python train.py --norm_eps=1e-05 --init="normal" --grad_clip=1.0 --warmup_steps=200 --decay_fraction=0.57 --steps=14188
Each number is 500 + 50 x the weight over its row's rms, rounded and kept within 0 to 999. Layers, rows and columns count from 0. Numbers have three digits each. The size before them is the row's rms in percent of the matrix's.

# k: layer 5 attention key, 768x768, rms 0.0783, rows 401-447, columns 704-767
# q: layer 5 attention query, 768x768, rms 0.0785, rows 402-447, columns 704-767
# v: layer 5 attention value, 768x768, rms 0.103, rows 384-437, columns 704-767
# o: layer 5 attention output (transposed), 768x768, rms 0.133, rows 384-436, columns 704-767
k401 103:500528437370578476511559529522595514518557574446539455499426428502473459555518448522431556504475555422452525381418505490464595521531538517455552500495527383581563498544503525475578485544485471
q402 102:427582530493552530524535442587476518520430583473454438496486447496452623466491430426489533443566505577460461500444498528525441547520450465492528561484526452473422571485439528544476510503509541
k402 102:428571497556516479550520397522537527475437535551506518575464520444471559425494539434506471485433518512467508466442493523487412473565522459467470492487446537451427494523503551495491542442565430
q403 103:496506425453530506475499481492515467456493514478437424488440521549505507570471519489465530544521447476453614515592517469509488538554541579431464407465467473424461454455467493507487456494519425
k403 101:514403568510593445518378463516476493540465488448501505499515494531505556605509541473499490543529515429503542455564461451442516498468534582534510398442431610480452508450458542489408455586544418
q404 100:453535492505527509464560504584463553451561538495536484495465527473502542460447491479530481462554475489524542543476563483441482497443411475532436571441459591463509536460553540529451520526365424
k404 101:440463443543513471468513504487478511553577488474469508536481536451567498526485472494557450477496420576459527411428453495504415426413451471550507531457456456511493589483557456519466557580467464
q405 102:502460468513472465425538373498550399469569494499507476470473562503581523508513424484474520609530534466531497585477524513510572531485394553492490445390469534507536517497594432435493544496447438
k405 097:473536514494470419430605488484524458502540484487517505450502433581501520499492471480510532474484525553510414510417468509524559498506451506470490483378518450505543530499615522587468511485466436
q406 102:423492392485457519493492575461505557518584469519510417542529496459474564502403463557501454400601433571561459496481484500470429381437474562520497485511502512480481403421448445525478531422537511
k406 100:439476437504483425489467533531521512485542484484515464495492502475444605483491503534424494438520460503474500490583598538524415527500495430494552457643490455493390487528488453528433492413443476
q407 099:532553525492442438506561518478423478545430555535472459465528530522437490471458531533521570585468484576576560553380557435442481489515572514500466422557447423456526489505586522482465645561478445
k407 099:470457513542498536531484492374567489488492570472548455539491552510455572526501518470488477448486457580564557501454615420443470550480522513531457552556501487413508510471487411509474507549542488
q408 096:446449444517443501549450475415493505519585506607534482486476504443525449471471486457479550518595549523469498538391504424543473509542529511519594550563502447483583504493480467456595467400560474
k408 101:528481465511466545489491517463487535557492507551593473511481457468531477482480421427427518494538510503521495514462479450549497558468516611386530448532566527494435526445501511502503472436499460
q409 104:601552476518455568477568557462572456491516475527451473435592389486475400567488434562441566586471538458579520457539491560416471508426483537497495529410457450589463509524447528421502536603581544
k409 102:513504501560484495561535525480499532495493511529540475497583389510479462550448466531508556540490483512470530505509432468423398561467466478429467419427484340543440504522430447507560540554544483
q410 102:397393489485556445466541497512440512513554500511445418502564466514534473522507441499472538510532503467498530522491516444534499505471459514546459544504467450547516591503470548536591470542528430
k410 103:467369480541543528508589415476510492475545450489532600558562495457528575523521499552529552518515533540407568543503587446569527449498512558458581469523519459497541533470525412505529528482525406
q411 102:404462470499506549526528499424460491449443497447522449587493503508498517573448487392490587488520520504531512495531505436419608475404534563492488542401546508503496355439511490501465538564506503
k411 098:473522460534479556524542479462485492498519568464569504435533454516506528446550555538452510436464515414471469542537395457604404482426505558503599458393579510452466459418521556523434488514593455
q412 102:509495501480477603427477458557580448476469577535495548473467544575476533509457503552459533489518532457577418524473474511544440489505613469488485412428544505419497404622481564424519509584476458
k412 100:553517475525502521461466508553464500441600510480439549493556519516558474480499521595495526426548546466587364620489541475511461377531492523511470445487449414457551469468464539492525525534452413
q413 104:454538506551562494503454448497559476553465482558492442504485505562461494483418485518504546458515486514489529569577482425422574517499550451433600511502465473521441469523549506458464479490372579
k413 102:497571500568559430575494497470582511569483578594571457456511453561489585430390510475518561479493554499550479493407514457455497478405527558452498519487513405536380537566437519409551559513461503
q414 100:494510517572508462557525537515589497459483502494510455461456504464529539467463494483585507447522462508560439505440459538612483520474465458496436501479398486488530445524511556522522499550463491
k414 098:523507384545538458470493498442572474528540597406461463477434501423581500482483514553541537495453467472483500516528432542568554603554465504436529488605438540533474438496509509404503563619496464
q415 105:498523449569502524528553476439437517540568448502465537406453577396435455414520480464412493504481515496392502559432425464498509540548442539490427503521441538621517447427362538447488484491516443
k415 103:586505503539563571500541426492373527551496463545493550547472573476491481413507474446448499544539513533400491436582460499506517536512569506511448507459515560452517443536542577549531523550556473
q416 103:448482537521481524538474556457464564433494511445519518437445563562582481458474537553525529481562508552535477562464479556475462492571490447500515555577528457479437493463476483451457509516481490
k416 101:500486562631542507534469530485543541521446530428469442446540515471523497488435487453418579505461537445525548549579608451434474467522527480476598436460532576539505556516476480551479451402522483
q417 105:507481445450533534561494550507446529524520607524512460538450465457523482525556540515550461518459532379541542489374559533427597481401478410537578503507438515535501498584466497466428521517445571
k417 098:448551447421555576584462588536446521577534531468535475512421528392559442487548508507476465411551519449606528541422511494457459519465522434494557458472436524418451526495445539488480477575553544
q418 099:438518571468459524563573503511529393567511450474495505529424542498485510517500552437519560459565483443541482514357561486549441572482493578429521539553435581466439454561564499447469410410417477
k418 099:475455584455537527436579431439538443442470418423459575549527455499454531499517524469581494423544397531464558545500562493488460463467485488501519594497568519560520430461496442595475501510508493
q419 101:437435462496498534546523469370581447561503437483527499530476472492461547453471464522447596427460418409410567575515465581463506455479518573451557503494453474533503523579565526506497527480534500
k419 102:358560454503474607471494554451529499549420453487478432474507563509409475532484565552578553461526585467504414505484471593422451543529469414527497504450445430510482477570496547478506504507487516
q420 101:433539533504466513467439538456521474532497552545485457487390476490516413461477396438489472570444510518475452561565403500475488510467541501538526447479487419526547489518456457494413563446447529
k420 100:361476598549468484419480464455486422555506519511431461494443487545481432589499320497502594534482484491434492508515433519471436457476590476483533403560496456498544538536603471492435489494536523
q421 102:433569460415475485558355518488471525529446428538563566488534419436459477500523566530494405569512469500515555564615529494506555556503484565549561619536560520502456558490521472473485569474494515
k421 101:477525448407422542528482482534483497510414509471570514541450473452394485467501516442534597482408569567468540535590503514477476534470499535518520468590610608479452473497468518495492432497504547
q422 101:485561569471585525567417468448517515436550510537537514506475466499454572533490448505436455416471408489584503453503466545507442524400506493531523517494425505494491557408540549648497486441491518
k422 102:507527569477609528483486460586584430487526474409504481478466571549509476482469490446536504573479545507477429470571534506446432441426494489539560483439533434518551450441530505525543423466518468
q423 104:600414554504491480517562467497479472520468491410515543501456575525558584490551445472545533465472445538514492453599436406516469463479444547440362592383484510467419538559469488517491453516451423
k423 100:547475467532481465439423502451516522576467469404443455510510456456498532441470548505547448513451511522520453513558465527565495506525429589520537486508531451541471530568478491485518518454483518
q424 102:439529565528455500512540469569544473499487460361597455526469523467513530498477482415552462454452596546640480505506578501511535508568443490543529536509584548560520509520499514430496574524537495
k424 101:420525455542363451522536482531504468527474504510589520516540552417552489476518515463411516540479573466740466565545580549486477433523476524580563424418532448460553474521553499447518604524495532
q425 101:514525509549531448492619446556489563568467493495458522533554574455513541498532470466460491592447489484566440543498560539481507455493565616470552436538581499494462542474570505445546537467477462
k425 098:480481445359573551482518488500542531521573425561480544362494452466529440444489461554542517508447561573455476580474497446557526551501543509529418559535527439506522571577541452587533572490458517
q426 102:559479413443507502465471503450477528501465529457500471498498475491506487559593585526592541507604510599509500568487515423472479530460523481536346538585500409484459449466578538424479469529560546
k426 100:534396608496489569473490484532442508509454485460409564486401463574461526519536499503486535510493481555512512618523460461541430554483528597510427571579465476455467462435532592463508450527422507
q427 103:434458538509481544493507440462530610471434521492464513542508481512512463496405543491539545562512493455458506536508488492423425557446564511443453530508551504527490458476506564525495406451459473
k427 100:497436418547528477413519464495430517460487452519526526435536630436514515480481518519497458591493538363438494547499531584522462567495481527530493526553467423526556552476549522488574459486512455
q428 099:429544495585416541478525533472448460494442543572518532451566424486513511485447549555524470511437461551495512523466491445547431383485396607427474483533454583532504531474488484592579608562499393
k428 096:525540561571459597500503468504478446556547557592432527514455446489467512519480514586488441524473446453563479612449431501560443551441485524424497487512452625429464482519507601513519470566511523
q429 097:589519555608445476547463481496584393547539572605471581425420543508499506513468516480532469506550455500574554486550427479470461481519489529457496395562521565458461486525471478446550505454550505
k429 100:438434520563325475456393503470555512547517483548478526470533504483572523418562411437530522504572526552596482538371442416487506477471562492527560563479581550489508479512489510560501492547536461
q430 100:516464488521607494573496630462446519513546481490547535538438505543482430548411515470549562457478494472501517466494487512525519464595471489471659442515458543511469489447507451538638503475506474
k430 099:519573426449573447525448553538509476502568475594539421522513521501451515532416502426561472408512474518420443428501423520559534440450522501509554538475552533445510436488448465441518493523492501
q431 102:571542533479506509479499472432524452558583508450510486456516577557509541529525480574440513516490427543511567497527473455511617497417451502450552525422548477541487594504514453467555551482579522
k431 098:496569544491445522450470463465507492677429547446509548456516422500500570486531367514465478501465531530508543577514522602644488506435420576497568407530482512560349482470434460430497526479542575
q432 101:452572567511493535551518496527535536462561509532491525457465541448455484529504588532511544477504452558512495490492513604464515555496534529453487464606466540505478496495411543541587426551415532
k432 100:505612484540493493492574519459490457418459568520406495529565487513458470506523577477554491443454481457490427542506516576482528565463443607493547488552480501437517469512445502406544552511620523
q433 102:502514560556490413445579395555506521518510526569599488492501473605516495461529544498513440449506462441469464510459498527464615546473443504468464494474440500539551493560498449502550469517492523
k433 101:493444454543500480441535536514547474495548418499454494489593556511451531466489543523477508565601457428524551444529495530455525583466406559421523530545556511404495545578473463524472536431570540
q434 100:428592416403548511447461523427541472512441481486457486458513433566457511447510563499527513526481494440448464500545486519512479554459536519445539589544474480547484455467606503476464463494465553
k434 101:448558461465521444542449533510481501451474507564585560557493516496405511516540566513438558544493542497460507569499535464468532586577506523422583525555504483563536550519615557473495548530470419
q435 104:535558533487559496521545465408505551479445489502486436413562531610587498467411387434501450520475492546452483567489463498543575497499521591436529503514437503438429551515515441528514507382492540
k435 100:517581637385521489490428467470557470614428430529592506412523454593518500507448493454595571510481492482496480547528472503422536538519477514484460566525504479431471438496566465571505498457510566
q436 105:503494410481517463448459492446487479461541515482526575534448492493525558514473555408491601534510542403534458501495480506477531445502541458500458532483494498516486493521486541627536510479516546
k436 101:501557487505496422549488509515432488518512471507459458539479580563582546497463528438512524491452578451484554533446591505531531464454600443483570502502502597498444449424518451505496537536540511
q437 101:467522564516525552467490552398425496600549552555511556484510457545547547499511516556414454479503592443546529425461450501378518396539532571518507497471465533509487487526540422465553511470454455
k437 099:512571414524528542501559556426574381494459432551518555592527557463480487433487440498516490551596421507584429432584535643489412530516548544547456500382478541521432465511429500442462476519451507
q438 107:503506519514459486476444490568539476577510506516544556499449487506534470460463520518489509497507579519472561499463479532426489493428473506433483533546444538488480465481533550537538439472492528
k438 109:501542501468483500445515561645426510579458494547607604418481416508560531434489525620433622503476516435513514460404538493506467579478398434466409442601485528468635559499487516450503361494525471
q439 100:518449452574472447514507515454551539533522500516507500558566469465511558572576545515548498493519573535404507457516474549481530502456528453481586530511502510542485530513430477603510375570562495
k439 096:528499542439539476466550457563522409526485447545508516494455529401470579560517606551563459570480513440519511453491528576491530516448464494486459412430481476501547457484457443491527537554528479
q440 105:494487439443518541431452522479565477493481512528499522481588479551493435388510572563491429557415551546503544448533428497560519481500523477485512426449432511533570507488446468525502515562438476
k440 100:509523487496435441448505529478548442460555509516499455526605418431396470564439524542459516506470478459395631468486461438511622491518474407448572475521535488510471499502456511454499468518498515
q441 099:479389445441490517506445428358486555475526551555590502553503509570473565483416471464508519518451636441509484434545503536431504554466464583464484406587546525504478481524508511560483497546492525
k441 097:544575480587460522431493481444504445551466487562426558543362444545387539545437545501471417545552575441364512449487582541530453429527522473461460446565595542539465453540469539496441427556585457
q442 102:485502539532452523550476621553441473578429499503382551524510469576453483465434528525483484498479459465522549462454448402534539568567503493516590389487425536530507390574560465458565451554444559
k442 102:508509485507495519595500552529489465524479489530484545472542500484510453429427526521449487562511424491528427530475520522494515648505537444564478445525459500583513477508562439449516470414528559
q443 104:561531477427527503551483438479508453535438455481486491484493517506371509521531438490500521544424596503500547523578452471506534581493432416563476416470630522415525512438556488570430501520517445
k443 097:540471521483446548368520474497513584513436437546512601511528455458505452505535575384544485481495484574446543578475417496504590496415548523614515530499509413428503549494498541431389513519507556
q444 102:517616550461518531539542535521381499521414513453546496519512551501544551528503417535430493569531515691557449476522582437478477484474537569487510560478544521505465428562499467484425473509579513
k444 097:572609531443479480512574468582539457610450539502581530426521510541463508558547449482381501527524444572522507460566588471542484380475497507546405520497519541486325466510584428404473427419518447
q445 098:459476505404544477516575459456533493572442504499540402595527501410557361499486601545501458476510473546551435456489519495479522463446503476562592619494527489506551528443494574481567531503544452
k445 098:491396600417471513585553544532529490546511555554551389586630515460536521439445440510517488481496482527550392571388582491489555515507515427438540555472503445484490477517423534498634522509500491
q446 100:441504475460492471453518562585514401546486459531512550520472536458459553556450476487647557545551446509514523579457545531488498529459456472466509531501542468544550454441436578501509473544496521
k446 100:484519534546479494484538556562540430572526604506513532476536529509470465521507513491552507561442521484514428561421442494467482517514547553522491514588528465485478563496440510484519536437523469
q447 106:505468439527474545548550568486518434601483464566541591605518526488452499446403390514402534423537543576571498476523446563484486529499482390592462484467468497501550532534490461529573508397551474
k447 104:440478520447504520460551547535566414537469594433512427486401576562563487504498469458483437422558463522539596513440477472472416490485437502517536488492509518488490480529562493458457423449466506
v384 098:524464552461479517517620489546444506484428433552542468514525472472452510491467548504542517545510448494529478435442453507423400471497640499457450532518474537478437534519504482600424529505575481
o384 101:414602440533512470462405457531532487563571540494422491517534480608520502472543536485502486496523526462502563469580400453549596491492493551421510429477457404531557514376562495485564483575411509
v385 096:515530556456494400516553469507409573560473508598475592479533359513520523490559481411510489610543536487534472505421444485547482461497561538571522523650512602580475389464505530537474542466543503
o385 095:520515458552511540532499469529523470413572526406527385516502583530463487501422490612456531410438474552506615518540505443544583551524449462500509455423451428441471539485494459558504510618504429
v386 100:594548549445409468542570517531550520499528529540421600550495522510546464508493449492467520487543540551414501605483539482548459471493415481432527586512493471522536458534520542486422429536506453
o386 099:372443433564538524411398441528474437470488460570556465461524427536452537490507542532539418531454492472470537434503481568503510489436528515568531451513502572448501525532538553582577447427468528
v387 097:597501520537470485546477533521448480531557565560484483496534456448407519552638472509494512390447524493527591451462497542411519459462565452431507432470471507499495455591469434431466498520477499
o387 097:382449480465546460442523473515463487522434434437488507539502592444573518465335527528403496565541459378491461585528534456543554483436481490518497517531527529503538470443557592562426428476498516
v388 096:551437496446565523555424483523437491493465593569459536504529526526551467530550529496531341478499507510504560439570583531526442500553494523504439464452533487444525540503497564566493509515527489
o388 095:444567486548442391471536519475529536519514473461495453557537428536504517445449549501473566478459486515533517544435469436437495479444491558581482472524506454599530537470571354447511465496466549
v389 096:517443518498521580532552560464518546550521394568531504466507520558460582498488591478540471538493524354512448443555483561539512521434467595574408556635483580493435531576592472541465544438535471
o389 094:447503459551461363519405513521510496443508494442540473608585450422466403523527461536449507498554348573510505544552555424504475486547458427443563461337529433524502453408448508577577486463459530
v390 100:549518523495534531462534474539483456483384561494545450515516499557535461579512445536469574473475468537608386470501424454528504447540391481436458487499567380552411534535560473443516462519468490
o390 103:536552451500452372516507420486537493427543423500466475471505473480484541427576528421572500511544576450373601528442600529519452514540705456530547550472429564482489494494456534508537527515512546
v391 097:641544544526509473473526538416371482475447522535460476468563393447573457581473490440414451498512562546462540504515438452543547578498509451467530455441525466539584467544474541439558567472538551
o391 098:410527489435534478556473537521598488545503468448526472550386584481483526473419485555536556541516507462534447452536490506468552417498554518552427487561454427487443461452489483605542477562475498
v392 097:525496526563507513533459459545470548553521490584476482519533416455472483459466445530538532517545516492412508471528547515466515391510480581552452469538541466549455531458464577513484466486500517
o392 096:498438543416455505545555559548508515481416475424529532479518558529499610549559470487493495441473441507568470545525481432499455541574519458451534489415409605520603477500499415571562505477497499
v393 096:441521414572435515529540537516503513480559516585472491477500538578513563539551546499496558460563506610470388412424451569535533511587536548434513494436528474448470440468539502551520415553509539
o393 096:593530505424581438521489506556454486518474555432544545519531447475483434547533514437551453466498529485584502519553489554409500467401479492547521447494471534512497489464512444469491465465509481
v394 099:438410440493422566536385531562509581519576462524503371490412482488546494475552640633537467471586420566462489429566494555473516535478557483488525521455476565463339464463472503500573473443591481
o394 099:503533544475452390424487548440461486516477548524469562486570550595473479534474446469530468560487550483557535562467535493545470499480498483544421514507499430569546517473527418509413461578496408
v395 100:488500459535518407418456463524424426544423510549466459534420557536439485458521504546618610548404541517494466582533454498488453496419484506472492514552530515451494459493537444493489594410499415
o395 097:573459551482528581477487493394559586525509430463470482484533483498560480540448523521461466465520449517396548476417495459538578524527547498503482487499457419569524563535518536521531349505568561
v396 094:410520458474537467485404503387599602446497530388543570414589559484457462476476421368569443588525505490423529434462523592477511486445472426506536515534484529522552497389485424393551523509525455
o396 096:514495519600425572486602474559463436470459450547478407576504463515572517411468530563425540398515505513567462569524530454545514483527543561439470562450498485434436545633551543597511528430482531
v397 099:531530561566593536468493411498517444537495490443459526456583549458451489515480516540426487450554532504499500509479560600495461451501526509434439432452558514577463518423559533533543458455465464
o397 099:544512486521367485516535558426469486448495503535581507490430456538505473460477474539488523532397559446493439503476464408490563567445505543539561556551472514417507482577480517497390476510520538
v398 095:502419543419589459493504529533479517503532557563574514541396431469619396549490544519481510580469532510514395506552466498502500517504540507498405574513439503426579427408492533561615484553457411
o398 096:514577526505467512520448502459520562530449505484450466437570521560506542454460446514478571430497525492463563448444487505558551425556375532477529481511515459511451569588587500403412556453538547
v399 092:590529471444548556501531491444485452571582456557576436538596515531482425433423539557404460538475581549553518558535556500431425523453535509504461524496472466634563512555602451481503565463463463
o399 096:374499484491510453560547540540495552425473497421445526513474447477551600599500535378562519493478478487490420438460506530589516549492453488437440456541475441392460508427420557464434495556516559
v400 098:578536515516471577381415480471601460520493555435571419541505565599543528543529528496458456559519517526500405438455565530557499520501561534590445528527508550472513470481472513439484495586517538
o400 099:455484552464567419537557549522415496448471513624474498536440464487484459525514455486560497523460519570594458572434478505433468464501461446488564548500485443504510482491525472517542528503525500
v401 097:617482556466489515588507526507527427436514556508529500494526566493432517561566468567495506562485533558598498485547559465570477470513548483496541523530417535484515625470446522378509470456541537
o401 100:423545409553541489423522556548480500553456456441504416511510515453532428455467604430488531448398511442464491534495470597565520482503423471489513482501476482484500408495528495542514595530555472
v402 097:511496487420531521527501462526475515581493493499530498486497536490564502596471525522490507522493551476537516550436495536424468502517533501561501471591437472615515415473500566482552438572470496
o402 097:407429510505426512472429547460518530476526522536397552483477524418522535471563485512480433487513502545466480487576477475506509472504436498485535496487538509455477544534431493437485592510609423
v403 097:556491437516505569502483581433459486613452529540437408556479467461508488510423580486513460488510504494504508482567558487536562506504519564508544468477475466525511488452510426482524494489445454
o403 099:423524536525517509542421414471475436495551405489548587497460449541512499437592401547515556496476498519522503578468488545478492488486448421454445528506465495514495484459429567543474504478606595
v404 098:475435591492562497603571458507491451446464471615566567529553461496475495570502374529436486491476526549530443515489493467519510535562499437482477552489558505493568462481432455425562604537503483
o404 098:490535472527415590482414469564533558542584553465406500464468510544491586430568550426520436529533503464450460438518509566477427477491488550449559461479549539518506524428558573563419447509453568
v405 098:489493440569570518488416517435523452512534551505507331501479465454518560508467515496511539564559457415430529529490417586643491468464532451463487521445496487528401444496572541485603473467479385
o405 099:451462559473367514452540517514446548467503480537427544562543528561500422459544524521495440446430530662597465453490483443428512433515509623540564513510460565559602521444489464604488508507495500
v406 102:570519488436481617537425593530454516492511535491524438397501539516638534638478490474499534456441585442508490493460509533465443481542408537544539457558428419541591478417444518578506480584543611
o406 097:473523525535521464487584337518509497506485469489499573519476506505395545374525477570486421513460448582431526525549476426500556528476470499469491575471531622500468523517535453508442516491520459
v407 100:608516502535483589489589405520415535490510450470485525439565533560467497483411521491466449516391584490476470593474482443469488554579530505547455543439601497513491500496457497505384516495494530
o407 097:485463504474549408557511637477554454446534579539482487556395540484626504519558516581565514509553394498509513437517469562437524412468511509504536496488557494571506496525429506466619453510537452
v408 097:396413601476515492529530486418440568529619490484416492416546490528427475449505463383488516484527418547458613508517534452477501457487570451403516486563386614527532371522547509519516511522445489
o408 095:555530442511532516458477528483590485543418549551540455550436498460582516504584511520573592551474573449480404494453527486491548520506459507542534526486639447443474573447503460455578464492525512
v409 097:471464479494470439485483544518429460559497409492483440480582477481428520439463558441503569506499637527462539501456540422476521472556543522498539485557529488570556399429482472607444480422409410
o409 093:544476584552490523467532465426581501406554620539518545493403460504569498548464515546504486487423454494523551460512434494495452509534468543434434548483423576474424598593529572362557460515570585
v410 097:482512558479465520571540518462580502534446521618506623505480479449435475498547580402561418490482535434593542569525543489513532568534493557531392457457455456602505490540492496489595476517497492
o410 097:511451444462505434424432504433525525506535411424431413520494505517570578529539444551474599516428466605375457463447488581560476440435486508526545501515475487489529474525472476517430548435458506
v411 093:437418525498461436547524429460521420457466422504556492457473501549558494476517633481457501560468581485412433537544549537440525450476506460506471515489497495538411477501541535485454488407576467
o411 097:596520484520493473409548531419489550450508573527483503608470503483492430441551470539552536454495499408527593517517510488529517596504525497524466565503474501443593508461413431519468480511457482
v412 096:524527476494462495487444515499553409589569497524413462596502422577465469529438499375595449473447494433540559480518526526545486506511471509471511558554536418552477433493571533509421509488452444
o412 099:519433522554446466481419580508414568513380601440542524471459584529571567535546480559469546557564513565449467529522456409454443476497458486650472515483433493449483488534444515486533502513515554
v413 097:440504424501559478565485427526453584444506503452466489502478565533478506418543487423478584526589508551483474548462582527401444429496541527525436532434426570509463579554447423454511507572504522
o413 100:464604539514464514411481604420537485493486491577561571503510460532564513532457561585540464514435508518535564483575446530594452478566462553462521464554515518506497482502604554449485504477484407
v414 100:524534473474528550542518540527457515446462572487481516472505541497465444494582454490523476550526481538558478400440472458444491506455501534509579488469467554500417571521542534521532561565520474
o414 102:518426517559503530401447470524550539539483467525440466512486552582419601443488548517417495443490480492462552546587501490591594539521565474517482495449540431550550431478443414481529494457462531
v415 096:415599508477539485506520441474479465495477577499517455539469528507565503518546448443602515478527431447432535500615521615472515497560519540459536515583568536395616452469404519503556524440499569
o415 099:588413519555539503532459561517529517585454517500534474478472504515450525441443493636463463569526575518395516525386434424533513491444441509502434461425444493579396609604591456504465549547446510
v416 097:476545432595553504492508484549558439457447548411448511595606476504547519538466515542541515443518554487568486440501547519529590581464445464541528587565506469561451568466451452523483515610462557
o416 098:478472517422479454509528459423465545414521477624517441443461478486480543443552571475455457497474498477448547619459440521485501392489550429471428398469518538503521452548476601484428448365555550
v417 094:508432543526443536481507464454580498445525461469477451533513555585439458496483521524436478679517486441478387540496511482421473550542558530491488534545592498486480434558451484589577524527590506
o417 097:508597418464503488561477504545467576547493476519433518504538484451509580483465446433538399386520515626539600489460441525539479516504501428545543541535454486615500552438523469525412531420412498
v418 098:430525501475554450554472528470527547387461511407545483477492506595558518516501437552421480479415527460530507444506503487491557424537436458553500506475454540504509539450535439536491532486569421
o418 098:605490488492467515432550589529540458604607491595420500499507565395521511542425532443558560537541396605542483560509520462489509591467555461546462551488546456479557505554533596481501513543492549
v419 100:492556439466474599406465521477444504361568605456451465496529412464479456546425519562564434501542477452487448529587532511477486527567488503505528472443516519510572504575500545431493443457490475
o419 099:537454501508506435587482491564531526618413460498501576542469525543522476422561448445478499554412413525527453478448480518564603434440466508452388551538518494509501562464394564542546593624544471
v420 097:488518558365502504441551493471522569519612481534461417416498458518551498551410526524473473520495548516425493521526464489588532579429505495591424470542456600447453566454462546404554481578475405
o420 098:485541484625539480532440522571417434509462517456574503533519509516427556478615451490536613493529487479489569526446544503438495457525540513481542542471548411593546483487529412601443580461509589
v421 097:519431541470499498467596552594484481464488536484519557484454612463411492432501516531510544477565592481399510505419568405587531552533475498541525527490515463562508546513480478517498486426462520
o421 096:489502519570548541513432421414490565491495570483449507466568412521556532570517499543458473550423437539598477566538476606410585512462454508439409530525445553526504465495502501531457576562495532
v422 096:469570417426485517569410523523528462500512494488534502454525498452559537517476529500460456413556465580509530614430450491446590538488477502564503503440559486532428524529417483503478479516401513
o422 097:544446533538500524445558544516501493483447469478486549514462535546564579510527468499454557547468505421382530463563607477496454533477564517377522522542489475449637497453553455511470587464596503
v423 097:434504530488554579537493491497501497321529447499375513496473582549492517466533503391583495560564509470524515490546479411502476503544462590543529469442518490500497538421558571449428552439488518
o423 101:557521508517501387501553457494534458628463508535632456410529422496598514540568521602487443473521505499448478523468557597446500465440450458473538511575429497545582560655443436523532508508517516
v424 098:576550430447548498518419553506573481495572447476575511390386453459504481511442429576475479586548471542500491536500473486549525399519511522522491563507591575471481552557505488563558539508488511
o424 098:444468511570478515518480348451500591457465561554499489588593503547526492486509577455492524413441544498431560483500447533408462572469495466490475402558449480554477474414464490453549518416510507
v425 097:471483535493498426546505436483522541428464551508517410485542525487418535490568524449431453513492520520441516483580490509409484544528497440498518527411505488571498484487443536522525499383510567
o425 098:575548498463457582496485488501512517571491447540468602484497539502568525529445480591538520414524508468482540482448565466466530430596455478492506463528533486434527545516551496447628510576477471
v426 097:526557490500547446468523457440523462525498516456554443486489519429430468525503412494580524544445546453460438498504496541534505424467485465590462455481579528474551472464473503578576476486510493
o426 099:463532531536478585499531495531458463538518498541510552552528495480499521528493583454419522450484400487519566527433473487505525549488558592454465544447473508517456536500436447473483437525483445
v427 096:458509413429556580448499598442573497500547467423546500608464476567599518432415424583463459557475484473443414480484484545612508470577400532575504526579566396441523462533495546520599489452435421
o427 098:553481504492475476631527433505436558566464570596424503442608501435439518529513514468392497452520472506464608439541637486425576537446570431417471458426422536430447548469497429460428455496524536
v428 102:574451548534580546498493436460481491496558500517480517551525489600584415407532474630509564437502527561455534460460588465478588563494527489566460474464543448496484529439469491516518600595623532
o428 098:514487462485464427430486593499545451477500532413449484514505521432396520547442503439465386475476487497555453570560522427391481380499483504462451494511510550487575464562539522553503419415467559
v429 101:550541468569532436577494470417497457531467497481496459416418605630455525526472550550469466440519481466539591531575511506496512548557554512517499450470484515477510488532508573544421437451545483
o429 096:423495573455458504483440521544536537517572528497522535557488443461528481484598435533522540563486527521496371483464571526523484499482499487423559456580519505511519490493530421478480580508410494
v430 092:558382456460396501467496518494548488518389506510454474434473485557442463562534527612496581545447537448535603481461464425569527527497521410436433475543569579544513533508516496487475442461541492
o430 096:487592522545590561473499483458525465431593534469563489564527489456513507481450562456589475408564520435469415548558591589526454538515466545524504503472429523524430527488486605566488477467451454
v431 099:550459602567529516537532528481541542449587479495419498543379432465500564495581468426562435446503474500543502500506581433501502530557545408590493484432515500496395513530505496449507438610570455
o431 098:510544415515523495534526474510436496567431468505590452512579562549531461507413480549486553521488602526413453467464431641455469455463552561492436446552504573470539417551440468612454544435448525
v432 094:499488515437523470506422528568500413534396485471496476545507559612508477523503536546515545483494476427539582476486449546542474358489417485518454437559443483504448529478550452411530422525580529
o432 094:522458475548440560475564473464544562512571487505468522492538429462445484498570529507487467445497506552500441528440488468456530499507616530547486495475538567589585484496460529600504520478399498
v433 097:507521477561517509462485487506512521554453541503530478497451495511442395513554409456436451414430490445414556499514583457544445439526522553537485579571551565495546460445461413509436517530423445
o433 097:524480514404430550488518513522441479509509487496430442450466508481512563450435544522557551544510514591499482495375470508435526602588454480489527473442506380528448536524550527514540497533549508
v434 097:484535518533507456486455508511482480498528641437532498499482527427382437476515502462550498440407480474467540469502503487506403480477512466480478533565475539428511530569514537509511496537448515
o434 099:534522456447550518512552459505493546485530463527531537524569443505574485536468497574490518548612485580539495570436484550537567515508396475501564569464569467561517462589492443544451495529494435
v435 098:593486474485482497504504469528525514395486515522519486578574526485513505535523483490485553555466518521499445459613418464419543543506512470514537577609518497562570598617464474501466517503568467
o435 096:413536549441554526493491519479510573543569435465454500450499488522482525449413491462475540440546520549520521527361445529498466452466416535481488430465590512470476473510512462470495588521401504
v436 098:498478568433516556487520527513505415447544482521491526417511470496534459491439467448524496407554396504472456560520453490620519446402439437481505426524436560555474454570476513588603477552393565
o436 099:472529528542413441503477510543496503595472547418590558535524448582504501438522562513485538580408524449549458462454596505442493455561545526567432476555592510376561492510499461421448536442513460
v437 098:561545503485464508473465520503405544474540587560600572547556454426536531493371490499460513481471480497528529527536490558579495567583460578521531435558390571512487498526533465481502515535533525